config = dict(
    n_head=2,
    rope_fraction=1.0,
    parallel_block=False,
    init_std_o=0.0,
    init_std_down=0.0,
    lr=0.0061,
    decay_fraction=0.936,
    final_lr_fraction=0.1,
    seq_len=1024,
)
Each number is 500 + 25 x the weight over the matrix's rms, rounded and kept within 0 to 999. Layers, rows and columns count from 0. Numbers have three digits each.

# layer 5 MLP up, 192x64, rms 0.235, rows 72-191, columns 0-63
467499484478446496549485497435504497496506477486480510468514508566516518466493512471518494501514478487474505487525488497483505528540523495514553484496463450514497494450483523508483488494482515
482469499441534487499512474481537522525468435467454527485521483470540483498466530549531500525469558485489495477520511525506497529476465505468509529475517499465484526502511504521489490524487513
503485490503496507527502465487541484480483438495497561532495525567528542506492468505537507511528465530496487467500526483501499513480491484531487483522506476513490460552544478519503508518495532
528499521494551496529503517523511524517530555521490481498492496473484550546486479497479481489463512550520479477491476519498519499480493532513529490472466527535506489504476541519518440503506477
509465462492519500489480522518509467495502574500491497521519492524516487535503578518495518519478516535489531466490495454515481480518540455483489468489490527478450536471519517504481532500466500
512428520503504470525485503478458486477472482464482497498521482531471556512464524478461504521453534515490515469580489488475511473453500527466548474500506564484477476540516506508514512515500511
496493496462477513540505491504494527523517500446493522515548518533490487506461499532502524528522515485515471521454508454470489524470508507517518439492514440507491465510518501535493515541442477
466494470509480504493490519437517477545489454486516479445509531496514466465505497508531538530480535487467490477506532533516502508490453462488537520529536482490496475511537459531532499502482484
492504509482491457545479511476529480535492473521456512454498530516488505507505505533556477506505512491500526530550484527501459533527496495505532467501496505492467536522529509531486511502497515
494472500476498536487530475479516460504497523471527461468494500522518476477508486545479511526516473461478500477477496513509543464461463501502489532496470496510504491445534502492525503502480515
526526493464539508478495525506485558494483502535516521537527507520520475480495495514489529470479529494519524501506516483457551490461521514517506489476487549473488514548509518478445459486488529
546474533520497498488512443491484474456468528504520482479453528505507512480525500520531509485501528476502485559450517517519517517510486524495499475503504500486530469486512514450489472531535505
519522482452504506488476529525513485482460502466512470484471472451503480493510499518508463463474536508484504518469457488474515494515513517497545493482496505508480542540538524485516491498443529
513554487492491517461428472485456509546504505528496472465492440496469471450499479508507544518500556505507454551507536485525486486507504521470497487468505518476481516469480501545442496500493466
418498498470472473467533508488516527455498496511468533517496492506479460506506523534474521501509515529488491542490489466517470514476502554476507478517468477504497571507521534506500503510565500
504469487474511500489491494480480493485517542509506520450517459536538505499505539535528454496527516469537496466504527482512490482488510484517490488500527510476498529483490520521531530485520468
482535495517542519514500521503509491467540471501494524525518503519505538509536559472516473478485518490516470506481485469498475467464500529472532574466475498498492526475507514494498462531505495
479495497507509495505493468500493437498516474489476477546499474510539498471507511496462472494499450487523484466460498570475510468470528494489497492510511477499529466472510556516498499475500547
473514479485513486531551499506506496510460552474525457515517511517515523458488486488479501480526474486471515474502551454528508496475488484527503507498499493544533510528466484443491507497496508
497509481469492520516526481504540516464533507503492488514499517509527487530484471488522509514500490527487516459551449466518481496489479522528460471490527513551526535463488481475536501488488490
487521487448530503521525506493471458529483501493468466509491526479518520473518491513481553515504535446461523515505507492470514473483478518523550515526510507485511513523464503505477504527465490
474524519533508500532521512452545524469514544505523511511517513471444500506519478478517484501510511516494489539480513504493453529485485531472481524536530508565538490496526492500538518504526498
538477503488493503480477549493501481538488525510545496518467503510466508470504520489495475509532506533476499554468519458519450528480549497531503484476521471498486500464438465521491468486516516
535492488466503496485465502518475474482532460497490492530475515464539462459548525481464478484521503466500487521486510526504477510528542484493494577502441470475510556519469507470447494474488457
529490507514512504518471529494484504487469535508492455474513513495470520516543520497471483475488504522489483531497468514562526519463530540498484496450473509541522509484428494488524486487532478
514467490485461508501496545486496539467515531455499505493478461546519491484508538492501541515460481489476503555478491502472552521488568538511494493463507498486537490477524489521466507481516544
491509483475515515510470506431497472497452445500514523540506493498517469514483550476516494467501476507520532499532483493485500524523517474513542495493491458520513517474475487489530505548493473
483506505459511434520491509574497550548507515490477498509499520527489495528507519529495509516516508482506478510448512481529514538476546557527501532524491517539493533508470494480460510437513526
459462533490492507524506526478521491499456483476486526528519505521508506545503540518496475479518509517545533473501494490515497505480529493489500507517500493509532490480507480474520494554524520
512490483491501460503490500495537504496485432507531484540487500469505511541467509496473471484511510512499532529473539531532467497515508535472484494501507511572479485516492521514557539493505504
512553525537502508508497502506489483499470532490523501526487529514529475454513506502531513472493472500519488514488480487516467470512532527497500495556496494462492486491481468490479538511474521
510513491497500445514499500495499539513481499510522486493475490480504465465448513502451465500494499527559477513489503526483501534525546481534488485486490496469492485497553492473482497481520536
492505521483475495519520457466511455536492512498487500505502508564497498548483449501523510457510473542509508474514523487488526508528461500504491455468506492527474484506504505488505479469516483
525467506550540491502461508540476510489514515483517541474530511478488501481506549505516485499473520476457474508508473521525519514490545494510510504531525566488486541502487524502495509473537515
531541511508513458509475513549548481510457499505428453507499494478474527481479479524509474484506535498537526552523505486491456508532495462515515477503529481476481493543512493505490470536533500
549460491546471515559484513504514487478486503560491514523496487499500551532491514489486481503449501495526484506485498515518547509536485493527514528454458518499478483540453504492525518458528536
474488499507454480583497481478522497442481478525524482484496517496449509548494521534463515508490509520476502506505491501512507482494524512483478477474476465535501505506472543541545489468512488
503497503502522485569491534520486505483471506456495490540527536499530471504438545470502480516490503483551472465490501505515491556530490506473540477477458504454526529451477498515515503513523495
480532528521539509472497542496481465526513559502510510518548497527517461518500498512480512519508485507554521420495564500488518508503474481509483463533514542481483490508535475483463506509471504
486470484495545525492522484506491445495526492514488498492512492489518440504495528477492526515539507487505497495497515482530485491524442477509530478497496523491497534462474500464501500473499486
511471525512463502505472487518526521495466540522463494524524532482474484544494517498508510527471502531470507459481476507528501478506485501515513481475531493503548520551505489539436503527531523
529442496499497559523505531502500483470521476491530498532550530502482517477532518470529534529461517507458518494506491507494522482495521504475491527506449503524494486495492525484463481486482476
487486503447521470494558478482523487511503511491538473509498483483503514455464504439526458478542511469472499512514503489531494468523490519493517464527532496492538500472508499436508535493523463
478497487498523516498505483492464494485505529507550494530503508486474464512514528478482513537513499476484485536470520504514502460493478487477493493508530492492515468445474490498515464477498473
491509458500487533512470506487520492516472471503479459512525508519459508500507495422505489489490427482489488508464499483497486500507521531547519518558494531493527518534522490499520464518504508
439518501513521522521458547513554500499486508471524500499542510497485491481467502525488510528499497501483505474462517501558449449497497508494504497502484477505512497506518473483523459526521506
482517489530512508488461498520528512544505526469476497522503475472494523449470474469513504498512513462461545532536502492483539524481452451488523513480521536488501510446439512470514497479501526
476481528502494491493531506500509522491521464493525502465489514509518516494503480497490480474480496507531507482529504486506489514473465522515540524534471504539572462491516493497466510520423503
501488513491534497490504521530504500499516455514487522480505495452501475487502463528496485507468493498465547483568523516445511462485529485514493485518509499515485524519534475479499513518515485
501488464517523563486480519458471422565500469472498516526475480504483467475480543493484536482535509483515539492511513514531447516476468497473530482464531512545511490500484500484525539511480520
551523510547505528498535504509503484504560467531508534521472492494536480487546483515518513499507464514492513514509508502509533471477473461500496493463522504504509478541521504495499502479509494
442508506463475533468477536526475467466495473515492466499542462466495458525535474516478513500515504530471497497521496529479488516541489477530483491487485499514482515520459485496502537518525525
527475495531462514486522529470478537570471528512540512504473493503503438463485509476488485471541481492507498472495496521523491441525504477517497477509513534471507541470512479485464491537464531
514515489499521433484485482521471534500446503450519500486535469518465533478488528441509538478517523489495493504514474511483565543494537532487537514509471517498494504517492495530517473463509483
512484493513488524525494500507512533521537496483509486553488500490512483499507538496517533503498521531539501514486516560508484481518492556482511496475488473485497516470540522519508519537511519
488532466521546514512480480510451485514514478532528495509471551497508522452531506475528511508496511570526476480491500491487501566514500500481509538512493513470521492465505460489547482517507536
492487548532465491499511502524485528534492489511502497486497511497479521540498474505485466465487472518511502489502547473498515533549481464496504473459511505515545486499501433532490468498482503
491477543459522522491509468494499490491509485551476530454499520508527479521456482464530467543532523464476505513509521484498508515504480504500511532519514473499498423482523510463490461521503515
498494496467458520483514477545499503438508514562498506481465458528520525446519484489500483504472513472519501474553476495454508522509494539487540521509468451493495499509490503495506523457496535
487502487529484555476472472495496540499492520453521496480546487489511506516484459478508492541512508536489489479532502460504493495517526541497456455500496574499511507485507508516498489491456506
498493494468512481491573491504504520526527510499502513462481463522521521484502509483466497523479537504491451460522497517534499515495487518529515496522522528488528515545489542558472492496481502
441516453509540486491514520483498505528504465484529484472509506541511502502524458513479523498534500485469493454524527536529480472479507527481504441539460485542545525538485508466479522500509495
516512494563501514492472537502539530488518496496502493503523498494469476480539442534511521514484493489465513521533526518491480519475470505484505461509458473467491510470523545539516488522434539
490504468533535517471507514510508475494473498497535543491470461473485523504510464474544497483487516463503504519518495494519543475523510518528486494477484536520520511513486439495525481471486511
507542513470471532512458497556495514495487517530500475545506500495504521496441496483510506451496531505495493530506468474456459514467518471482480509495463503491468477461495468506517505482474473
534495538529521505510457536465522512498479496484486488573465507509491464498521560506520529505491474494479495513483508454436501456496525530513520490471504527504516498484485522500458492463504523
554490490474494516540465507530492491493518530481480508539489511520488506461507489474499483490511511516471481500538545505530482533511526519492505527538516494469532509531492494477491503498477550
497511480503481490552526495533454479453503527499444511470510483497495510483492512499485504496515531491502508527449464467485500491529530513481479440526492505512555559479517515517530493496531444
477519501511512464524512498544516478510486496499466523501474512517533496437521502483516484486470465485485522515490526505449513515466488490488522525519479498519519511554539534489537492463538551
491501488493513485495487470499476497497495545516489516532466478542560471495523463494516517538503498475470478519524472514478533509492489452512513474491496493484477473550503547492523498503538520
481558501506495473519465568520499505535493486498491473493497510500441537507512506498477477491522497508559479502503473512459515504510499512499489510486462573462492546529504484524485491524462513
494487517473488530494533485494529521500489438509498495503503557468516520523460525506461495526496450501481523504517498496483512512514567510494497504455475507496508557536471519478487509506543531
516487508516507504455508520527449482463515533487529488490533491548512481471516456512514488471535462488553490473517488464492477489500497506516510478492493538494489484490469508477506540476485512
566501526468512505534479510491516512477484510476501489498492430500495499516499505475501491493482471457496492485468511475480451509552524442518525518513506474486500524487505502549565509496485471
486495479513523486474454497529482547435492473494473554466484509514502503518517492539457533491470536490489521494567538539518502474525499507496436471512506485473488476477513535532520470503482488
523493514496480534459484521523525478508522487520497521496498500521521480520529495486517486474494472495482496528495472532486522509524469505525539503558503484496533511493488519498495478511471492
486497494507513496491484510465514495493512518515462509474515504505494471556484531518554512492533517526529529479481489467468513509520527525479502516468572488514508481461515508531504469503525500
472490476456506540483460515463501585474475458498486497493492522473520487479510491533509498494505497455537496475546438520464512516507485523502534494484530493498533508478489523507518480480476480
443466498480491493480504521478525507501481511453515467490490535480494518515495527498469479501500499488479487504509516491493486502475517478523495517509466499526477514496516548492541516451461520
521533512536488455515474443464473526479487500504465471513499482498535527473511503523492527489512475520502473477449446518481489517516509469498533528524498469493512514494536461530514513517519486
474510439477512523516492487481534500492527460514525469459499524517479502496539476531472492543467471494486530519505524472497468482472477501506524483519483482547538530496497509457534485501496488
477523505538518489483513498489491553483521484525503508504512461525495534481495509547498482504484478498525493484496526474509523463498493463464478503523473495503486516441487447531514522461531498
423442549495495480482505516467462467526504470474526520480497495523490508504459480499509460507479473483520526498520540492496498503516539506494526502519544485509466509516470468480502534519525565
496486482499483496497509516499459538491551497477496523461495495552515516495501475424509486469512512482469499474521469499505508506500501504500474496474488476543483506492483532530507538477528495
502519458499510482520504513539501518516484470446472493507526521463489498500514531496518512513504481503474490535476470489520526512515531514486502527480459511480538553502500498471451492477490499
478481514501471501489535500496491498538464495458504483487497532508484520525505501487543518520541487517540528503497523492497472446498535510481507473481503515534504531509468501497501538493508516
510461504461528515489499490535504529528519497511454466505510478503513483531497496472505463497480491492499469485519504486468498524518491503495503543476467465483534512459483514494476520544506491
527537483471513517499501474493499483508504506563518512504453500463506452465470462520530495481470501510470489500491522496467496521501501461453499476493490493459519494538485516470480507518502512
509459513562495477472486505508530532468546486478523521495491520510508510479515550532520479480504475541506494475491510494450485516459528501483525470488510483507522517494501487510502520489505551
498534464514549498491480528488502522502481507477503450456482497472514461482474472527514508511483486500497496507482507493504511477503490489497489524507534469493508502526498484544491519484489520
511507506459471522490466529492543496427483500513528473494509490493551476526455469551482461515482494473493494490514471498533482492513495505470518493474504499515521541505496510517513528471494457
487499514490504513462459487476528479498486485493512486522506536520480477515495486473501486525525484490513482498540456442453480515465486505500504525445511473515535478504499482484490526507527467
479519502490541512483454515506449490512507497470519507467475479521496519477553482530499556478474569541558511496513521561493480519468499503484494507517515459516505451529519525498485517510497508
507506472510521471479481518462471513542468508510497503480503512499521472525479484512493531466471522422518476521462518559493514486516504531504515538503465516489536490492467515508495547518469536
469479511500480453485509474474459450489552514524473526478524508510500443510518497504521487508519476465492494518459487494457511520527508468527485478504515515504524474475512509491499538495504504
517482482539474466472500522492511517461516539495502468520502478504456455477476507494522516506489524453472499487556534502507511441490468493477531536472498483486515491477553484508511508501534524
468499518472542486483515494466485510520487489480473534496492508461496523465514530511525511517435564495484514526496492547516476475520510542452471531519452467523491462499539486479471503519524492
561486488541481509528493515470446466533478507499493523523481491471523489488503525497499516495458523504523466554521507536530504521536502466502518532452459565464460532506486500514523502484492487
542508524485460507495523502490489504544495493490510504514502506520477554511516444478461504518518474523467485489517489536530532467523538493504510525501488527484548524507476495534481494488526499
517466468498491532539504524467515503501520513503514536529526536481503563521514489500464483489519501527448494495473498524456522510483562478493462540512499541529556510446452540522516463480508485
523554538528515497470466466578498472529538512516501536474492491517451555512499465464538485486513507518474474483503453503502495479525493502521489515498508532435479506517509524562513503485470510
486462481504522529451443488508516473499527472467494458487491500475517491472495521509499492554510517539494531532471498505495473494505497507501509524497532480490476518513506473503488523480554521
492564475536527488521519520464493513515467524551512475519477492477517459494448516474489493477490457530538501470459493476501500540485504481472508450488532489492546515489547475508492504471502505
485496478448484537455519525489495538516538519538486503509536471530488487460516508503512533510471505467506512553537507483490497512482502461494506512469491509462483500474504519498454481463499504
533531465532540533502472473507482508460484530515507459500516531465462478475499491475483533492506487518490472476462475509501482477489515483502486488466445513482573472479575522475480465542514499
449487529488504494482465496504476551487499473505486466457500525494495507538496486494474470520477481494547517495500460492474488479513486524524522519522504484526472450521498504529498467549480479
501475497528517529473547520476541517541492508518514486557483459517529528532492515466501514479467521523534488500506545493467501481477482523515458475464487506487425522481500521488508515476454535
478502480469523498505468475484487525488493477470529427493496522491483526519514496491494510517526521528535550524518483485492528487547497455472539495502489451512521498475450475485473506505490446
457482517479475518531477485487483504463499515522514485498523524472444510504523489512452485457500511522563507492504547489496501459471481515525479471472484519499511497471480472530503482520450509
493498483516471530547475480480498488466480473496490502478482477508505505447464484519471530513505513494504487494503520493468511495435484492473505527480485498527517488479512479502575467446464501
477513560488505516568532449526542528477515491527473524545504501480515500510499533499480522506511484515507514489429492490443477498489481499495479499499507463524518487525470480516502486501506527
491486499523519481515534500508487487541542459540487539507484488458503439527563481523517562517476509518479505480508481498466470494491463426488485436501516535472456458497484509483481508426479483
501501515510478513467484543481496534514483485452504506476526469514489484546473513500488504490471501508456485496551496472505508489535477478500502485520471544507496522499477494520512503527501451
493518461468439491480510475435507545510529516414489485485504489518513475467516504519472545504475539499497484502503504537480482500494504499496490473509448498497515507517566519518494487509474495
511481536537469529479564520514527469517511534513512479488478467468488486499521494480521565448504499530475475517471520503494529506532477503505526485494473498516517502503472478479488528481469471
513505438525530428512518498488494546482561488530468494490531498533503458515545522463518500489520519484529470498501464493528506555517490516516526552533543477495498477527492541547490476514516448
510507512493492479485507491467481492505478509452483497501492548461521503513508498540526491511498472508549489500507501494536539483526509476524487517491498504502463536484539472493474505507469457
498484486534495465539493462513471495485484544488459527530452504543503528488535495476484513500497557512480476511509509512481484409514481481465485462486493502516489459519517501489489529494480526
491493497470539546503490511479477495475480503537527495534538471513507538482512547531499496514487503477493455496485508505496496473481510511484508492475478470512493501444487480456493531515530488
486458467498422481497510481515540496498503532534540510504494532476504484462515516515512536496483535507460516531563475506488501481501516531517516464465528491469497520516536487534445542475506487